python train.py --num_hidden_layers=9 --hidden_size=384 --num_attention_heads=6 --num_key_value_heads=6 --head_dim=64 --intermediate_size=2048 --vocab_size=8192 --hidden_act="swiglu" --norm="rmsnorm" --norm_place="pre" --norm_eps=1e-05 --positions="rope" --rope_theta=2890.0 --rope_fraction=1.0 --qk_norm=false --attn_scale=0.125 --bias="none" --tie_word_embeddings=false --parallel_block=false --init="uniform" --init_std_qkv=0.0309 --init_std_o=0.0309 --init_std_up=0.0309 --init_std_down=0.0 --optimizer="muon_variant" --learning_rate=0.0113 --lr_mult_o=2.0 --lr_mult_up=0.756 --lr_mult_down=2.0 --beta1=0.9 --lr_head=0.00573 --max_grad_norm=1.0 --warmup_steps=200 --schedule="wsd" --decay_fraction=1.0 --decay_shape="pow" --final_lr_fraction=0.05 --batch_tokens=32768 --max_seq_len=512 --doc_mask=true --z_loss=1e-05 --train_tokens=297500000 --max_steps=9079 --dataset="wikipedia_en"
Each number is 128 + 32 x the weight over its row's rms, rounded and kept within 0 to 255. Layers, rows and columns count from 0. Numbers have three digits each. The size before them is the row's rms in percent of the matrix's.

# layer 2 MLP up, 2048x384, rms 0.0803, rows 909-980, columns 192-255
103:073092099153145226103145133158095085147042058122130140115136146119112141157105142141111147136106104111151094144135139110105134193150106082142123066141131085076131041136132140099154110074105132
092:086104138148115111094118127125195178128132116084115152126126095083080130117151177099121155121134172183117144087067143111108174122123119112052148114131136109127138074130136126139099146105155132
101:094097181128185089127133136090094136097117071119143115149148147105186208122131078113164101142134150134067126111128090115127083161137093175146153140110138124049122123108141063091122185111130135
095:153110137112133139143098163130157163125156155125134085188139159130126153111109107170173106115128145151098140096129163119153109122109099111167154082088130124150158089081131180154123114081166144
095:114085149122114134186152165108161089109107151134108122168121145130128131112130142127157119157102152112134053076141093148185101079106079129089113106138074132121167155126099094138149188133135171
101:121127101083103106118168151103099100131064162109090139190079143107128156095135134160132125132123108152111131118093115094086153124127145134146067076120129074184127155105157133089192094150062158
098:158129209107093161119141143201177181129163150163172126172158152115093057115114092100104135084171114124071146144161109128146153147128110064070081154117145126156119146118163128101127118136143174
104:098122125103132196123162152081103116128113109108150139106120135100084140090085153143097158147134128133080063103087164154132144194145149119142152132128131117153186088122152165136150171094126093
094:075083166111141123133163098202188140136102086120148129133126130181129127068107138095061118092122131180101126145182183148127135126169163169100131127119154168132102113167127085133134089194085137
091:065111131133080161142125094133157166089120083169103160148155148116150167105094169131149104116141141132138119174168143203150135106144132117134167121118151159154100090119101159112178107140158134
098:149120146139108175107141094161136167162136157055136160105090158206100133108183136145117156093185130138076161130109097196157110122151131085146116162109124095119168149094093095124143150109126128
103:124149131078165103157123117146155137192134131163114080096145113164106093115151138127207120127150177097141062155172134129118147138076174152110119131136120052177055096151131169125149129164143130
102:182150082111136086110063154113067161129120094033086111082158095088095129075163137130071159148127120163114153111134118125101085149148116109182142169071147194068181136127152109109119140152159077
106:120114122174106054110110138110117133183106140077106049123148200153142098106164103103159095122123107079098125201183081125172135119150160120178088099084134080128131147180112092157091155149092097
106:151096119199152094112132097110164086090127114118129149109110197065092192163118125113101173110148137123126180116090106078105167135134128163096130153130160120108199224112131128121172136095083154
105:208147117110097117160136097157162106110159123158166137125130080109147169167156149135115175134102123112094164097168149192139098087128098185102128089161150154125149159135106116119133114140162168
097:183128085121106141047106148138091146186124126127100120090127106125145087119115159085118155140160111140121129148178126123117134112119149119190094149145075141121127049134131113110176110145158154
096:121133154118110144128106099099161169120139078152175098103140178158110129067129096087191189147128172065106123102153097111131161178149139129151081098144112107060101112113160117098141125141133145
100:163133099092130157110136124118132076141111129166094181118111129106137166149169166108114050075081100126123122204146095093134149124168096113098132153102139161122147097148143182142117083187080128
100:093111126156162139108122193173123112109170173080083070168119120142131151170072160105149170133109171139147121112120143167136140069168134111143140042157128122155179132149094146186075089145160136
105:133135100096105106102109134108191092112177112167135163167108120128117101072112072177091114151144207135139132081148179122158154153074124181094087131157041181115161132078143061085084125107109152
108:152110151115091067029071134157174137141145107093160130139135226132113119128142123106136127157201116166078117088104125143137142146107181146100154093101146179082180084086127110139134076108106112
101:057157112109071148122133135131184037108112127125100101137163160121068130182131123131058126112197083149094104127135146088128148154158141133132100133143080118111101176082116133068166147082136087
106:122136133104103186175164131111161155134124135160180161136188154106123135129174084150089169093131140116129131116171117108088135132088143189164102141103160107104123147087108138097135098096109128
093:074080136114112082181114131102121067119187154179106168186164134066096134057130186091135117110089133132122160148121133142094136145105159090100180117102142123150126138136160054103105104131131090
104:103103113042129135146143138145140118055100124097134123116144125128182121188110176101132119125120167106105138121166114128129091118098138122125156073113103159137167173140103114127141144104119109
099:164073119114130121098169161126081163182146134148145085157130074111158182094169149161062086149114124066085106085131084098105101123109125087132062118138124109143094113109149142167078133098134129
102:120061095088152117080082064119129108133099127117099165108132145112129205110098143094138100115174082181172135097125176050123108103151115113124095138126182183096151107147146208139138067116103096
094:112114100110218110122110100119162140160186137152109117120182202100148129143108154156171211111093067144054113097127109115112171147143171147157118128096215084123183113167123160102129119207074143
090:121180121115128124151080129201081160147105092119082113128131118146165108154114137210132143104136104092145151129159132125199087111158180126101169089099155101095078157136133176174158078120155157
095:051086145124059167085117194155097190156148131137169093154087163141122129115119106106125151085113072112087077098136131131145149159132096148161133153083168127173134132143114176098102135145118139
103:164158142077115110172144180105136102148193129189124124109053073093153077100093125134168133183096130136112124175095136116158142093064154135131134098173152149144111122147101102133092134131128072
102:133110181125115086106067107135102155161083111157123114124142113106118226090138083094148099145209120101130125077099078118121171138118120120140105166092126081107134144181131189082192164158172120
100:082150184159129089107121189097086163122111086101171171072183148122133115132187088148067155107126112147082102144140129123186152112054109085106149144189112149133086084145144089110104135130191150
097:135109134139116093132163149125093187136085151132129068140166118115164151074152126098107114118130119113137170066126082136169126119150178117119090149149181090119092100098090109157111155087110030
103:125097097102137147153149172190156162106146103098120118103095153123105150146100160112145101140144126096079127115167145119094048147116115086111120173114101094184064121117083141094114094100141102
098:089234114092127171184160147085156089094202120105170151115104077134129153219129097142102129104127117142066141097108121109120058152094127119131070109159109117121099111090157159099095147138136165
108:135149108116106151084193104086130082147083129098130148128157180159073186172096166136122157166170132121141164099151098096147163076136175117171104129084108101100129095131172134187159156158139124
096:089126115096157125074136153058099154173149135143150090184142128138133131152201126038108166102144067092154148126094117142126112178171138122118185136152123104181134114178060167148132089135119124
103:134100124171148104130128086091163154114120108133231118144103134099098120110134145128190139159133140101113126180162103113142127131106140116158058141098132121170113121168087140123074149094140131
089:107112156141107155189139090097134069160178106158130132150134141147152109111116113117166149097101124166154107072185174159147129117068087133158077195113144132076129095111112160129111121148036095
109:048095177142140116130087159106099135110092098147162097103162191122132131140099140089150138139117085121146123120188120136149143140176153123131089071098134111171156102154148126140118166087168153
093:157089140092171138098098067152169108159185081133124135151167116102096132129149123131102098089085101131146096100166152109180082115143125124130147130047102144081183155116140126131123130078208124
102:118152114160096079106126078113067091122159131089090116136155123180133112155153177141081100106113179158174083124142088135167137128107125096090143111097147129175192048089117136068113113118118160
103:197091165113118147084157117152128075197121103162154142122139114166121165203068084115109126098108137150108086082099180134137111165125129167134168114084140082114117083182144165085134090121153157
099:069131099121171195184113091133190121087105144134138113130065144104123173173141113093059114086101145088126142113052114120168154133146193081140166128141124114094130105090113165115136151160118094
098:120173146124158073154174105212183136187096133143123098147110170193099178123116104218107153115145091132094121184090111065187143077099147135126117127179145104117166124098121153104101142149087119
101:080113143168084100093163144092152127137174158147140164115124129164157127159143147094128092154088107107111140144105173080098165101114151117187139129137118116135164124081155161141083148141184127
097:186182177141083122103184160134143149095144144129139114150133073140167102131160120158096121110122122190096120102136120135114155119102092133097095149112123094153144126153132102117145136127070160
098:172104150147104111124122182165099155165097164149103127124121148166125104089135149152123117134127115163120156137130147096175072110108112108125107175152149082132129133147144117085141096157160054
089:182090138146180107144149091111136116184109093130092131108172124113169172129112142119160136222138173142101141075098137169146158136153150113199067113129087091162165107158122100145161127163123125
101:202108127133093163139095093142072085152111134113095132103096130116179085144156098171084130126099151160121105118126161117135126187092130070083136134103104098137152137108181176142150104121113131
104:108154161111076074134113125136125055141145104152118158163123146166131148082117139125160162167146106071063107118133154116148196085097105091097119107149140134150133168012137109132185112180094134
109:140156108085127134126130191124185193112137086164122126138129168159093136166090104178063113117150118077126164094112118101116126102121104105171099133124117117145112127113089130117153110148121063
107:128178153124100181099117147110117129173139162170129091155139125136156123114125141110123124115195121103123166102106122134077112128143138174125125136133087139190095127083078065140138135141114097
116:118119142112150117083103155132104138222121114173143148084156136091153141203142164144172094127125109191099153070126131091135080134101121145140149111087141116169117133103160141108114133162094113
103:106177139102113149169072134123135120101158162139110115174162095128127121195187186127087191151117097130071112178133166127095145129114097156121126166190135111116116149106171129177106073170154124
105:102136137106208067166122127183144140131097118152155143112162114143154163121085123133109149148066139159111140146105139171162182073168117119084109137122135126126134141154098121157130144074111131
098:138167155162126066159157097149100128201090158134150144084163184129076133115111143070177133196179124130125121094125111101064089179125082110109158170124165134078133148127149117159143182087141036
093:155189190105090119153087149134137170138110150116136144138147155130102045116194130068130166137150109069145059156100071104156090131104142123159106117172158147186148098121160106142126129192119126
102:136094094133095106092166124134137103139143104166159120113204130175082128139156077081071118199122122097153126178086091143165129136120097139126149166094125112093170133103157137165176148117125117
104:109156066122119133141119106102108135169125051120099119127122125135086092161149172140153111158085121141133133131100141138096154119168129171075128098100150193102160112161136129132170177103137122
107:123117168193111157139150080159153160120177179149114060167088128082120125135139102146106139109090166141132122158155119188145113159079161071154085156118185169131145126129125096096096157123143080
104:137122147070103137106136116201179109133074115126151106062134080142121150158151144146122113116151107081113081122105136132118141098088157091120109164098146122114150090175103110162125154122142100
107:137154130076136098207126132091047197088144190167160151104142070100109077113170099204082056119113148164133126132129168116122116156143098128123113078140092097150156110117151139061126183098113160
099:091140116084145152101104129122127153136171145094132147079084168116127157129114160130113152162142151125110113143173131137113123169090099150098069070198131151122121125097147131125129152176084127
085:113167142133082093139166100126070083139096104151099106095125129111234149175118102086163117109189145079071056044126123137114148156116056154158130112114158097139154046110139133085065161108090151
103:169147106140080085159167097150134086050081115094127125131155131190111112168158187076115124166160139085090093144174166145123088153060084139133122104133108165081119117200140089134142152113098120
099:089171102158123137150114092098129139100162069142113068154122135079104100099194106093098112093106183094134170114107162129185100115189089153172112160174110087126054106116121154155178130104171175
101:178095146137169117071171118117157159136138107065116117162124160142119129146117078138111177128142155113153114165123094105047085116110138100113124115126165175072153127128158181062132158145088164
098:093111102140168140087167049126130168168090087154153168136215154139138135119117127137146100133113133172126151163109067153161084134086164108147133100172188141191140196180173129156103163116135167
099:099094187086130105209105171130146205153084133140168105167119151133106099116092139153147158107135168064128116100124148145090145068077126186053096133113149106135128167108115118067147089153069134
# layer 2 MLP down (transposed), 2048x384, rms 0.0841, rows 909-979, columns 192-255
088:137122116160130145115100164133102096141119158146114134112086141150077142122095142156147189119109144058080145179164095105131082103106140111097075079173166091099130130133255130080097078108148142
093:126156135117189179138161100146152107123153118118151111196068077120068166113143085098111099124140088137101092114107116114112094161158084142130083139103210169169149137131143084131093124059064123
108:080126163103164112105085167129132128119111103133110140163118165143146161129186112118115114161115150171143118110107077125124120171097079167130157110137111122133119100122200066111118193070106155
097:079091054105158123180119151088168151126133131059154166117126127081144158150147151117177065148130152071149111107203132146177132114168141158104129122144122137125130110097108134114106108097126125
085:167186093109172110122097118087075191167118150093130072101149105115171071114052157124106147147163075170147205142094135087150144132163128120126105141164154122124093118146146150139097110158151086
092:110147133098169120091086104135090205104155097142107162136085177153151073151170110101119070112189096099085184122147120111148171127104164152135161151147092058104119163191222196109150194137160177
106:096094140118109117127200108126172090142103120105114177127128151122169206110096155188082120138108163205192053212129090117156076137192144096084161117161170141166092136110100097191085123086085120
109:114148108207199119128102133176169112135070096166147127124130145149135108111084158153149145134158151149086102118141120156130166123139176120084111182100164150130186171133124157093102126125121136
097:163096110084101130099108129135190129127095075126212141115176158154127125067123156107061163137127164193120096111224133124122116160204137158121122138128144151142121132127106132085162115150112090
088:120104152150109170125130110125120071124169094105144138088119117148125113132142078155148124161132150092084124100078142157095135094127134187140140144127173174183197115117050122150058139077106083
107:129115113124138097155143065136067179188147168124090147118165125141089128163153122125076196087147104156125143148061061186113163114153160111138096139126179073139155142110111100167132157129147136
102:121094142091165068128094160196141120115109114072118090186081172097205137133206102075098132132132177151155169121070140086101134109149128075127126128111106124122144091125113121191139143109116140
112:109141123079121169096125160107095136111113095038125089106137097097083131123065181091136138131157187122126187123184081133134128147137091075084168161083228155117163145131245137104115127183101078
089:175138043134166154100124145144117117100173112151117161122128062126081111172214123160113063145050160137100132114117167135106127105144169100099117098129136089177095154132138102147148155144142093
089:091120126095123121139075152099110107106102108119126185146108129106121097132120115124091104083113146178157147073089141129100121103156219122158151134134163159128142165163215158190168138128120154
094:093079130104138087139159094164187085123101100126110107138142126135118114151097100140117146128134094159116164060201094132125131060140111153113109152132195128135165144150120105108118156035174116
109:105105153216114097123110068138134104098074166079077140112138167143115088093180154167144166122127171139137141137130143102133197145131110074130131080125083137183107170095081230170097140128113085
092:067109115158128087117162157135134083107145147150083147110118088104139099140158168154109114085177034122171167118099120129145105127130150151119159088103129165149180158137255124155108146179159129
099:138157065157129158129206119166121083122151083138126140099142062142135123148159156093079132118121064157104106098094140151097046115167089141118102132121133130182128126146121106191163088139068115
098:080118140115116186160117169180110093110131170103129097113110162174053198099086140101155176159094120139134138129066163107127170129137143132098141064097098138142138123096073101159108109127098117
104:167093124120156174099092103154107159080163095122159097152142118123129161095118132148098116082137152108129171145143219126082168142181134095109159132049103137160098106051150117111121086092094164
120:176140088139082121089084088107163096119119095081137104130141156125093150156206139145074142115180143191083100102119096119134182138077150170118114085132165176132158110117174123164113147132118081
104:112104135159117141094111106096146128142177159130128130148102138126138110186120133116202106130156138142098119040145104152110126157116105077150174113068106053158121111153149135115102102162081104
100:183127148148136084178080121169140115138117110120160121158175124144100173140160078175116142128133140076092121133150076116092117137099172147178111132104108154143089125118140168089159094085132142
095:102081117088079110171071156108149122122137177144144124126111138122153107087130161112102153074076132148137162133110178113137173149107130095116074092144195134101156135150118107167157131166120169
100:062129157152112129104151130110144148167122105218099136093119153043153171067067142171135102138122121173108151039094141150165100166164155123134073182115170145115115079136125142089102138121157175
105:168130072127176164094140141141105080093102214105142102106131123066131128156142123126203146127172073119146123158123161149117151157124130172126177146100102135110161084092153121095174185144114112
100:100152135134134072069149133110129114124165174152176090156136138122105122132122145101176097104167128151139109089068091178090134106098086093136167170111131075135139158094195130081182179100130136
104:115143122115065158105118110154134139133119153128153208102117110146048122124126112115160158117131142122137107159122130170194150138086085139110191122130076117190126124084168087108147163075160143
109:098178020096118113170078197180150175164112139130035135182105134154146150213124125091155125152146100122175103141159136101128112188159139115176186091113066106162137135157132126168184094169103112
097:125144097099129150127107090097146154084052068135158123104169071157069113132180182061170093162124135104114173178114100150164121091139201147155197112144052128113152074135221122164148107137119116
095:109136117086181066112134120124078119143142081121142163084087100059141171090107177137180097107077117126134144145113133119095150159133168176136106169138177129123109107093231062158115099163133145
087:122178113079140109114109096135114200113140119136154104170160130140106255115146099109097075095190105121138162116119084117141134146131146151144052133068092103126136150183180190153148109164153110
108:088124184171091109147132146142108115093136069134116136072150186108128125157167097198107178161118150110104144126101159137166120117081111107137124132124093152138113112105062143142074168109172177
108:131154085099141107165178169043116151089111102145103145140214156113111116155157150128169135103113120153089121110163193131151106160146143107110162179146128102177110084110076170169093134123127141
096:112120102105085111135108136143154143159191116118144151097075174162069156142102136116179159128116103118105129148145129077108130085091151160082106174133159129090047133101143128132128089112150107
097:154125163123121139090050147144075148180164120092142117187108135140142087076104112132173153151099101107128177157116118177164185141101081129128171111107103108118092141028118109173092118202132143
098:111144063119098111112189133115177064140078115119110194193153176170127158139126171157114159202169102130130157097153146080142131125129140099188111107091110112099117083135116117171123136114131150
094:124097150166076153135090189123132131089167144073123191182104195120142098127064186145161124175154136122131126130159157171098119148052185162178108163148143151118106126137190108161147185131134077
104:119165186073112106037121176129175111126135168134132156135155129140107145175098113114082153155142093161119177164127180187175132111135161139106141159087126109144143109075167133185154126111130101
103:126232144115139090076137158126074103118086124128108084158094064099102154127155147107171122120122097119168115146104147104111131133186131106100164118118146130121163133185200084100174098121147149
107:119115151099115109102136158154106134108129129096100120171161147102068121142033142103134130117137169127100098130126090096118102096123203100113095055100129133139140118156176106094155129129152204
081:117143175101098131127107144166103126132128111133158168164178160155116120085151109076131117126150114144157138168126166123138164113131164153126103149136157147148102084178169123120144093128185142
107:131100136183081056119119118138120122046184155097107123088176144162142117141130163163119106113119163145172119155165059125191153124121146085112113077131125079163171135141133128078083117115124133
101:041157073118113124188116142107147164054111158078118109141126109082174086081202170113133137145133135133154104169163109171116118152123099109104115127196166113184111184081205091125120171163138049
103:103059113149136162173124130144153108150190127184129115104111083191162177127152144160113145107100138151132159129101118157183123131171127091119141134136189138086131115141164090158095135194102129
109:161185170114125089122194171127146108146081156114161153135116109115200125126120109190083189102117038122149149160154113088147089090108086113121152125197081166106154083150089104137102113134118086
106:188137133158140100123158128132126055140084044181133156142161158099184097142135107118127117162148100120133178145146130111155153120104106108156120143121186116153128148148000089146059140110190100
097:113074050149118099134101071097136195115118144076145120106023139182155143075162141153109097103103148181083128128146157096148170142106143102107126127137182161131131130152060112101069169141064155
093:187090145141149139117147180139149109150204153130136122071145134132132109143130129157126117184202107080113181119122121131162082106128146127123079100194140158141093170136170106196108155140129141
097:175119189052134124189160066079126185148069182115040148177162145105141141138156089120165095191149169195154063130141147153120091085099093149120083113165110088079108104115110133139078166172142126
080:127143114112170157111071132120144162067130072128120093152117120110099136118075131114105136115142131125117161163130111129112112102093140103150130063115105159172142136093142083088121162077133197
116:151140094137141092123113123157098116118133077112090129163086147160136151126141112093140158149096114041101083162179151125109194067153120144098137121140191090112103107035121153130163104178105161
108:129119122091115138110133131148140194083098168093169099105164115097065141125095068140083105081126082127114180123116136126099100123159145128090133149130165193184120146113114132135090107150118088
081:138163184107107101096179125189074109151130065161155098082146155112126074116136193132161172132172125135150088089113145125120125132130096181158124161120172169144148149102058089092142091167177054
096:110127151114132123081093177143085143175114137179108137113162116121120121179176169177173115167131111213114159087164156112098074081123130110098132075114121124154111143123050128126065102176093141
105:151128109127114124087124109145076134186134121095126155153108115129124153128127165131127144106148176107162110148087141065155124088165159133204139138125173143133147102094070141099082112180075170
111:061089125131122071134220080140143218124122124152107121132144132120124145107079162104150152141093165121107088105119087160184111083130072146072142168099122090118114176115156122124113086086117137
089:099092118091149134098142139139156132056174145140033137192079071088139118098148121119114072077100068104152108127110122159140145145128086107141075101090163058113150087161116142118063106133116166
087:150129168103183170153107090138134120137160124126120135149099180124103083132093091060133120200187153155211093175147075123168162144119155106098093104164186167111138140100088108068083161118086086
108:163100136128118077121156099126082132140120155119155134099164101122107105176118079112095091117088122171196117097097114103082145169139171084106128159136130125120118137180039149083118149128093140
098:119138131135064154127184124134145116127129104134150151132108092148059133139174173151150149177153111149147109089095149138073146139197098075140128107082105151154120056112117156178180186087102062
110:152127143161174108169117076148105183143170165154123065166111190078125122130151091168106099162114152120120129154125123195161132123136179093140091145129140176136165113154102153154132166104126086
101:122083145086106117105138133184110110184072113097158097087122101158081141226149055102107146156152122054126118109087129094120122101107111095078104142075125110161122109159066109136093161125133071
090:144155113118117159178114173066082232111102160168188157105101157107145092082141151165073091164159185122069124117159148140169120164174141110155118118181123124146156098133082135069103122080122151
101:137123128164148124144111113112124089105109175078098106076126137122138094130187163086182126122078082128153119129075124090070132147148177126082150108126127051053118160118144105158191108139172102
099:101109119133106094103161093118129101124111110146116109129149132120075150145173164101145138136101101178105142116109144053191139110146051102218096155101137148127079085152084163111129104171114229
109:162079183108070146136181168162154197155124037161113098125159099127057123114144153168119109083066087127154123107114138119141056119173100096108075112099115097116119152147213162147110135120118095
100:149185150143101086099104157082105148119109147118152072156078135111130092076214143100139100075138150077163129136087140112145158130188097107151114168208107110066122119114116164152156140161170191
102:162089121169088166092177189106064117117124101108091150145167134112140145179104151117145148145156108157140112137099121105112148154090116105131182087092144098140106115143121158123165146117106128
109:083095136146132119145168090098133140151091125158132112168119167125161162127153093139139156074127165143127175076120129110103094055111088102113114099075103117146095128155076106084135115071098086
# layer 2 MLP gate, 2048x384, rms 0.0792, rows 910-980, columns 192-255
099:183104116145127131126121104116102189127103125132098204043184120129129072138108151100166140102113145155150163113179119134101177134138140137121154149145070118104086124134094166123165139122186064
092:109084152123088102111182107102127152089154076151160097089105157096166158102111153101153118108153099119074178174113140078139149132134157137168120160095102109105105089139138129144145152097109074
100:048131159088144093106120137126056099091113101166124139150152161119148185177119077165157153135137121159140094117148086150163105129132119058081162170070172087166136150121111144113148167102112067
101:167078124159141140159104157137157077143174153112097155170128126133141126097110172148128127122090146108137096130124122141190088144173104145034145100139090170103151147121131094121130168110101135
103:162154138154081147102096166135091038106068108101128117100108173124162149119155186151065156100096105079115122066082089131193109136170210106136118118174122118137116054114156154145139128081070133
095:179156145099165064093065118181090153145157106153160169104117110084125072128097089083149110101159122063119194131119122150119175123102107132181094154122103106085100118155086153106141082141153100
101:148120139103081192133097082119125051105151117126082148162137142114055137121173233091146075188120121052071116092133115133113144126187143098145171168088141154132141116088132125154167192094079130
093:108159122149084184103164167092075133111126188156085059100098135136163128147146149124166093143198151162181098134098118112184098072139156086131070153120126074177162121134161147135114124099137117
098:099113147171132116144105101115140116194096135092175095096088113119078116143134184113100140132131088141123129080106145072041123149104112099108101117136154117187131150132172107099003099109106109
102:076130140059155181065126169145138051123124083153160157143129163116221116097163160106136104162154118118132109114209182124114111124122040106107160105110055148118121141088110140069133130123116112
101:137163180101145146121145028138098107160115206200105122084085110162104114117122176162212135109159126149101138145169121195115102115107105125096036157114165127134070140158127132127125169133184096
103:062126145164107129152094139156165116132129121119154176147126121130086095125156104084113120108110101161167089103100124114134141105070170198133085076126079095137049099120141158129185193104130145
112:152131150162184134131126131122163163196108130132066130119171128164151171100123149155173117112151113157116188115096146192165129114151163117112084132076107060170134118166177133154127120125156125
110:145089122131148108110140071132082120118123117189114163099106120131106133181164196126109174164137126174105206058090180133159092103139124128122117111158156143173114138108115120120180149138121134
103:150154149087140132098141102114119101098162140145091205105100088098157116114092077098181126130166173094136133102072116129138125134110142101140178124147109144122149087157137149105136114192132127
100:059109182207148102117133085086144120083094163110117126125145147154112119075203134183136127089112163139127170154129144108129199099119120126120114071115133143174109186106110198181137096112118103
100:086132107171146084137148133148127138120110145140095136109144106089163113147131124150148122089171042152153144155064157132109164139172127159075117086097135150104161123148159147168103116142205106
102:154088165085135110143090154153121196134102146147184122112105181154150099102079102132128104188093160105156145140173155114144170149119135106107200127128131117063107131133141123113121132080207107
101:139177095077139129146103134098129151175158152156184113196168148151119123142170098191108138117133160131097200191104125069084136140063130116127074145137096132124065086079186129108110122131116175
105:131072105123138113172091136140090138146182097109078137098161106122083200168124126113168076138130093146118130146161097120156099138133165106196149160160142071170052174111134178142148123103135075
107:147181162192097078141165104038065148125177158101112144064153117133138128158119129104147123120098179150092078176102090118111190157155136137184066154166096113126108142140198106133109118146124112
103:212135145104088056107069104121159129143090136190063164151144105152109156085126105095144127194135126149136105167123072126138148169096169118122152176150143185116141100205145157082128037101062136
102:178090113093124101160128084101189154125107085110098112146192149123137174113165087169115169100160144118110087128142109099163069132092156126157157184121131097135138166133167210076166162144166166
097:094063133148160077205109116131138084084143146174171153164114110130119119099093058068120121138087118102103109156091116094139151111117099175129137094132117132139063136152181078105137099148082141
102:063153155139124168081195114089114154171138086186095144130105139063153186073072104144159129150087125143162184039057172145134113117185142123152071195135190131123099100129125125076140136098157212
100:177078144087156182093131128124126103163104163148131106126163181099154129146137136086198096105105120144174093138170129152131168182159106124100155157127093106077111118123114169136161150140104131
110:128066124104125126128112073112084131097114098120133153123144165132105190124099145098162108125170079120162132118111162131091132195115172075105064137063131147090050127107107203156153109139107121
097:092074159099210119146098114049119127178193090100107084122200141105215143148125133108155152101095103118069167126141093108137150153146176193152054175128190105107141121171133151127148135155074100
097:144126237169114108075153092121091137125150107098166131130150108142135107083128104186097147132146111120082190105109121194149107103114133133079126099138194106088115140106118149161093114119152164
093:174155114066132146107095145117133072084142111167139113161152120148103179085120150110151087164137128120153109121098178044100127116162176131129159177134150129077138147139109176162165093150078146
101:175137155070081142126139175094138139177106106175152094168107142133167112071134137107132070202086126183120162198064133112140134052068168132150158103158084184095156083102138121145095096121105113
098:120094189086115088092073046113057120149106138134120122135117143102117215103140127088132125150191131120125090114165092201102184138123149116168089159138135070106137094157071152068120156164197155
097:065091127088092121187095065150075088116174125198078080172097144156116121162142190148146067148140150072136156131116169133185122153147157142147156126048077133119187126163052235111115113117114136
107:155153087084152125151136114100131099069089112133090148123203171145090129157157132176187100140149131150101121126126176117107097118148094180144197166159113145134161107116129184169119121120192148
099:139042073143154177056166166154077154142226130152091153128098157161149141085128150141160080155148147072096204133158101196073098191131085085135091147126116110141079134147128147128145116130085153
097:139174058040125105154106042093123174107152140083172094151117145073110073194133134158172168142169143164148191148091140157095219185131115109136136110122111114081124111125080155094165134086147118
094:110124070113111106136129166125200113145099082145093161204154209132204129098128140135121134142109065131112109136191113082088088140158114082152121104108103116146097118155147126203156161132124158
093:172125130169085188130099158123113093104172092089074130167125127086140078120148190143130167136089096136138176100140111113115147142134157140211104174117131148162120162131132124133130167132123115
107:113170169045122110064110177155156069148156144133121164135142147124110129189084101132058138162143102172103151154134178166193139134122145100126132168097109142132145089035159123154175130103133107
094:127216164110143108149165149133085074111077118175111131194094082109120108142125158102177131088107107136233091129143189114126108105165133104154118167116176154155186120172113107123204119148098157
100:056037151163127140093104122102163138129115123125193098095151172162144170123092112121079095188152135089176142125165140135151115123188109166147106115075144140133117119154156167144098195134088114
095:185128098158103172124199079067192117086177117162135102162129191146103124161150135157126139104125120079199115094179141140110135086123158075090131169160156066114157087084139210132137137104090187
099:085075186111107123126194143109148105177099063157099104161114075168109112073157146116083132139177129141159101077136091108144116114098133112204091166083099131131123108101106213089098074094101160
084:108117131166164111130202133140115200101148145147112174145087107119146132125190177160118144120113151141170076136119146171112182129131158157133164135160197088162093135175117115120134149233155094
101:121117149090113128138186152101088170106138107119111070089100078127124155144190127151099118210135142128120113107095061071157133115191170164183148146064131160127169107181154130157139048138086126
101:072081137164160114155127111166096122137108112143136118088134164189125151125163157123153122168078170130131130138082126171159130178145101176160080134086114107127080124138127157121172194115139094
096:208159135100137177148124137138104054119044056171129121161148139098142122092136085125162122100147125136150162115119141135189108169155109109121137135120194142146119147163155113123079129117158088
102:086106067090153123121079077088167115122162150092121177171113138107172114109090131160145114106104120133111118115134114096109096102088115159161163121114151142136112059091094170118072114155118104
096:158080070155148124124191155059139100124145157147127167128097124120147113229138158161096127130156100125142101094148128113094151095146119182077088077118112183163148131128166130178154156065099186
096:239075114167105101174114082183122170105090130186117166095133076131121114094091093154141060151187154135178134091128148175136125133159095179179096097138112142091115105130151083147114192213102163
106:184143073106132150176082136121148110076147092072136105111129167070192116143122088148047113130095168126163104101134123122080138071121122091061151164151132080184133128099205174143173128153166114
104:132137107119052160170162171149063147108121163159085111095075175141066137130128106119154103185164171127133070129120111125101123107094170160101102093162116130165122142123113151118129067093150123
102:126130142145093152144147177115121131102122093186110080223104163132122155132069110141120080184142109132084131158135037116134158076117136108133129096109085184127148037159121072069139101120049106
108:141088118087154104124165134170171095088139118131148174066095146131107105082136099149162143103111136179146058147101171044121153141087089122158127140076163100074159120192148197100111133132132142
099:166151106149070170143122154046139135054204142105120100102137105192114149054174148155097159141141176114132143140141104132224142113127095130191172119093112103136138150173062141139117093061094098
102:119055167075092147102138084161188183145086114110189126168126088044123149181113067120100179145081140190114114052125158127199139097116117170118186141106090157167137088076119107095108075093106130
100:073084078182068140112150115130087124146075117126128100171129162155101145135153184101164133115157163134110116124100114160145093116138127125122191123107136138199092138121137194121072154122060123
104:150079107117119185102163144125151049051113151120040172158087069106095132143097120218092116069108095151151132130123105122170120035120061116103078096087138084118127104100130136110109108123134155
093:078061191186165170115208108165141116081134162091134128155115120131121115171113098164156120123121153169120135098134113160097182151140137108163104096170161134102122152115121108118106185054105084
100:094156105155069167139141066132137074056146099061041115160100127121108136146160134081177147122145132112077174160163100177108158135126120201129053132109163172155150128116117134127196171127149164
100:126169141154155092156114112110138124146139089161114115142136176156149111059095163077095117141175223174124132105171100103152103124129091129157131144175129082187114141134073162123151085145142113
110:128119109112108108086101158082101104115100142156104193090119117142168145109103112127175145075161092153132134079087136069081166097105157193121099132172135108139102107147080134105119070149141151
100:105152124161145121072070134113087118139179114127113192109172168153182111077127131106142153124077128165101159100138124083100129169118098140161130068178125109195023154067156136118157103145099083
102:135069134163107129137179163129110190057100186106170148143132163111090139125139115208099047149074118156096114062146119145144120169094159143131144104123129127117178073111154177090101140069152138
105:121150116130158175167121080119091118093153179094099113136106191112156095105155111048221122128115087141170142113089139096108109118108190117079095105168157128111131150093083078078112136126099120
106:124131142139124129128134115090136103122119126146117111146117112125062100132163168119098128131089092197103196141117159050210133051151114107187106153090143163146085123164134139117125101163124243
106:149096126113080112103187173157121181128102045165137105147150075125085143138145145173129097115076046124175138088108118116097141123135068087150077112092132068109090195139126135122142154121114071
097:144113119105102133163105079132159127146131095159143165114135122127180178142074098105120179161110107156080181118172088170151125150114087153107162092099166125158099161123132100112089107132142098
104:156156082129176125114175110111106147124114155119110152128159143124124167127141098132111097158139068100085131109149161106142108073182140097138126166136237128156129121105107182178109143152104081
097:164112113104123106164167096075123117128077154123079084153097123104094181130164118141140116125162165118131154076153150065077110127209061106094127123082087162118091125129125132077138085124095078
101:110129124117185055182139106138154100129151094133135103137066105141176182154088150134120148136113138117092079103106163121135072108122039156079116112129115128174139136135062159075137141147117102